Weights of a small transformer language model: tied embeddings.
Each number is 128 + 32 x the weight over its row's rms, rounded and kept within 0 to 255. Layers, rows and columns count from 0. The size above them is the row's rms in percent of the matrix's.

# layer 4 MLP down (transposed), 2048x512, rms 0.041, rows 1995-2000, columns 128-255
size [ 98  79 105  97  99 102]
[[116  89  86 136 121  75 102  94 180 169 124 134 149  83 158 170  64 102 119  99 133  71 105  88 122 152 123  71 154 131 151 127 157 180  62  49  69 176 178 134 185 129 178  87 134 162  94 106 162  99 127 145  91 134 139 119  79 144 124 172  76 156 117  59 126  81 142 136 124 170 131  98  62 100 120 180 142 143 127 154 156 118 106 119 115 155 202 145 141 149 114  89 166 184 173 125 133 153 134  82 198 157 104 157 125 124  89 134 172 130 117  63 183 156 170 156 160 163 105 123 107 120 139 160  72  63 126 148]
 [123  76 129 105 116 134  96 160 169 146 110  68 130  97  92 143 118 107 122 145 139  90 107 118 130 139  98 121  89 161 127 123 126 156 130 139 103  90  91 144  84 139 169 100 115 177 164  87 145 128 168 145 119 164 133  84 169 103 134 164 108 177 102  70  55 104 143 137 136 125 151 140 181  96 175 146  82  77 141 173 159  82  92  83 187  99 120 143 158  81 171 114 141 137 153 175 128 171  69 104 105 142 131 177 120 152  92 189 137 139 116 130  95 166 123 153 122 127 183 142 112 110 130 171 183 123 161  77]
 [134 171 120 119  67 184 154 119 125 162 205 188  83 115  90  96 115 210 130 102 140 123 147 154 131 141 131 141 122 179  88 104 118 155 101  62 106 115 149  90 150 109 120 112  94 115 137 161  94 135 135 139 139 122 178 111 105 144 111 121 151 144 117 136 131  90  89 110 124 129 109 104 176 112  91  87 160 132 164  98 150 127 170  81 112 151  79 118 132 133  92 133 130 151 160 116 164 115  98 134 180 123 161 125 130  75 149 190  68 173 161 102 137  84 135 142 135 151 104 116  69  95 107 109 119 201 153 123]
 [162 133 110  97 173 186  71 128 126 139 129 109 173  79 115 150 143 101 109 137 112 130 169 136 118 147 169 131 108 119 140 101 111  99 165 143 147 113 118 113 102  64 118 188  90  90 144 147 127  68 152 105 102 137 136 126 159 159 165 151 130  98 120 147  83 131 115 117 175 180  96 145 117 109 160 110 157 113  92 145  62 167 143 132 115 167 161 135 113  86 139 132 169 126 151 142 181  59 113 117 134 148  92 107  96 163  86 155  93 179 105 134 147 163 159 136 154 144 109 124 138 114  73 104 130  91 158 109]
 [150 125 161 108 126 137 163 138 169  97 138  99 155  88 127 140  62  96  65 170 186 192 105 167 160  78 124 163 122  82 106 115 106 166 178 106 114 144 173 135 155 150 184 163 167 117 151 119  73 140  96 157 161 138 113 135  47 126 114 103 121 130  81  93 154 115 162 153 153 122 130 136 131 127 160 102 133 110 154 151 110 162 137 148 111 117 191 175  94 117 132 125 101 142 121 148  52 172 106  91 124 175 128 113 154 129 128 124 126 117 117 196 101 165 172 131 134  76 193 134 122 130 160 148  81 122 145 178]
 [115 128 137 134 187  90  59 125 111 120 142 124 143 106 157  99 155  77  94 117 110  73 120 106  59  74 135 161 126 155 127 176 100 100  69 156 145 135  92 160 162 134 136 112 118 143 154  78 152  77 107 117  82 173 110 102 110 163 101 131 157  84 103 124 127 208 131 141 146  97 105 141 153 138  71 155 141 121 175 151 114  84 140 145 129 146 124 115 171 118  89  71 125 139 116 139 189 126 179 117 115 138 122 136  93  99 109  81 158  53 125 163  99 140  86 163  90 142  87  73 152  75 117 135 115 199 110 109]]
# layer 4 MLP up, 2048x512, rms 0.0411, rows 1996-2000, columns 128-255
size [ 92 102  96  95  97]
[[104 121 131  71 161 112 151 159 157 125 161  75 114 110 107  98  82  89 157 180 145  95 144 169 112  55  95 163 165 161 161 105 112 139 139 134 115  45 104 118 163  91 114 192 162  99 107 124 137 191 120  85 191 155  71  91 159 128 139 101 139 129 205 142 164 124 189 120 131 113 153 145 105  99 131  80 108 174 150 133 115 135  96 136  93 150  58 132 144 156 134 152 129 146 100 128  90 115 120  67 162 134 173  95 136 138 135 129 138 130 133 155 179 147 125 105 127 151 103 107 126 135 134 154 136 114 153 170]
 [124 164  93 130 150 140 168 130  80 144 140 163  96 110 110  57 143 146 134 117 137 215 199  61  82 146  29 119  86 140 164 124 100  81 113  79 134 136 104  96  95 129 125 179 111  91 156 152 170 134 127 129 145 154 158  95 128 134 128 205 132  90 110 141 163 138 145 116 147 165 161 151 103 127  95 115 145 142 147 114 126 160 122 121 109 141 135 120 133 122  71 115 142 172 135 109 164 106 152 160 155 113 119  75 136 150 129 157 110 181 156 166  68 179 116 151 149 233  79 136 128 124 169 138  99 149 162 154]
 [124 117  81 146 145 165 117  80 134 119 101 123  96 152 228 128 197 135 154  82 123  64  37 106 111 200 188 156 150 121 131 193 154 141 139  96  95 104 125 103 154 125 127 102 112 145 129 170 132 136 151 110  96 146 128  55 144 174 157  59 152  87 137 155 189 165 146 166 137 143 105 160 156 181 108 113 107  34 155 130  98 163 187 143  95 179 127 117 149 148 144 168 142 104 161 130  97  94 118 117  89 143  78 103 148 156  93 137 111 113  78 133 108 101  84 145  82  86 104 138 141 145 134 169 179 139 142 136]
 [146  77 106 136 121 146 146 108  90 133 154 157 116 137 112  27 162 131  96 110 107 120 124 132 163 148 131 107 167 148  50 155 146 121 182 163 134 121 148 155 106 135 178  83  82  93 133  94 159 132 148 111 138 103 133 104 139  70 113 137  88 136 175 145  87 123 129  78 160 116 148 142 126 168 182 143 120  94  93 135 119  99 107  77 152 131  97 154 145  75 170 126 155  95 123 122 112 138 132 116 161 176 164 120  55 132 126 153 167  88 149  80 153 131 111  81  73 123  86 104 162  95 135  96 128 112 159 147]
 [149 100 140 164 218 150 138 192 148  89 127 199 136  82  54 152 139 141 189 113 122 143 136 174 167 149 132 135 100 168  71  92 146 102  95 140 145 177 162 117  97 144 141 142 123 109 102 140 156  79 160 117 158 123 160 139 100  65 102 104  88  86 125 113  89  62  90 127  88 132  89 152  82 148  93 170 127 169 152 145 133 138 102 149 151 135 157 125 115 123 148  88 150  93 121 166 133  63 115 144 185 221 104 134  89 141  99 117 116 115  88 118 131 164 143 107 116 163 150 107 159 133  91  83 155 119 136 157]]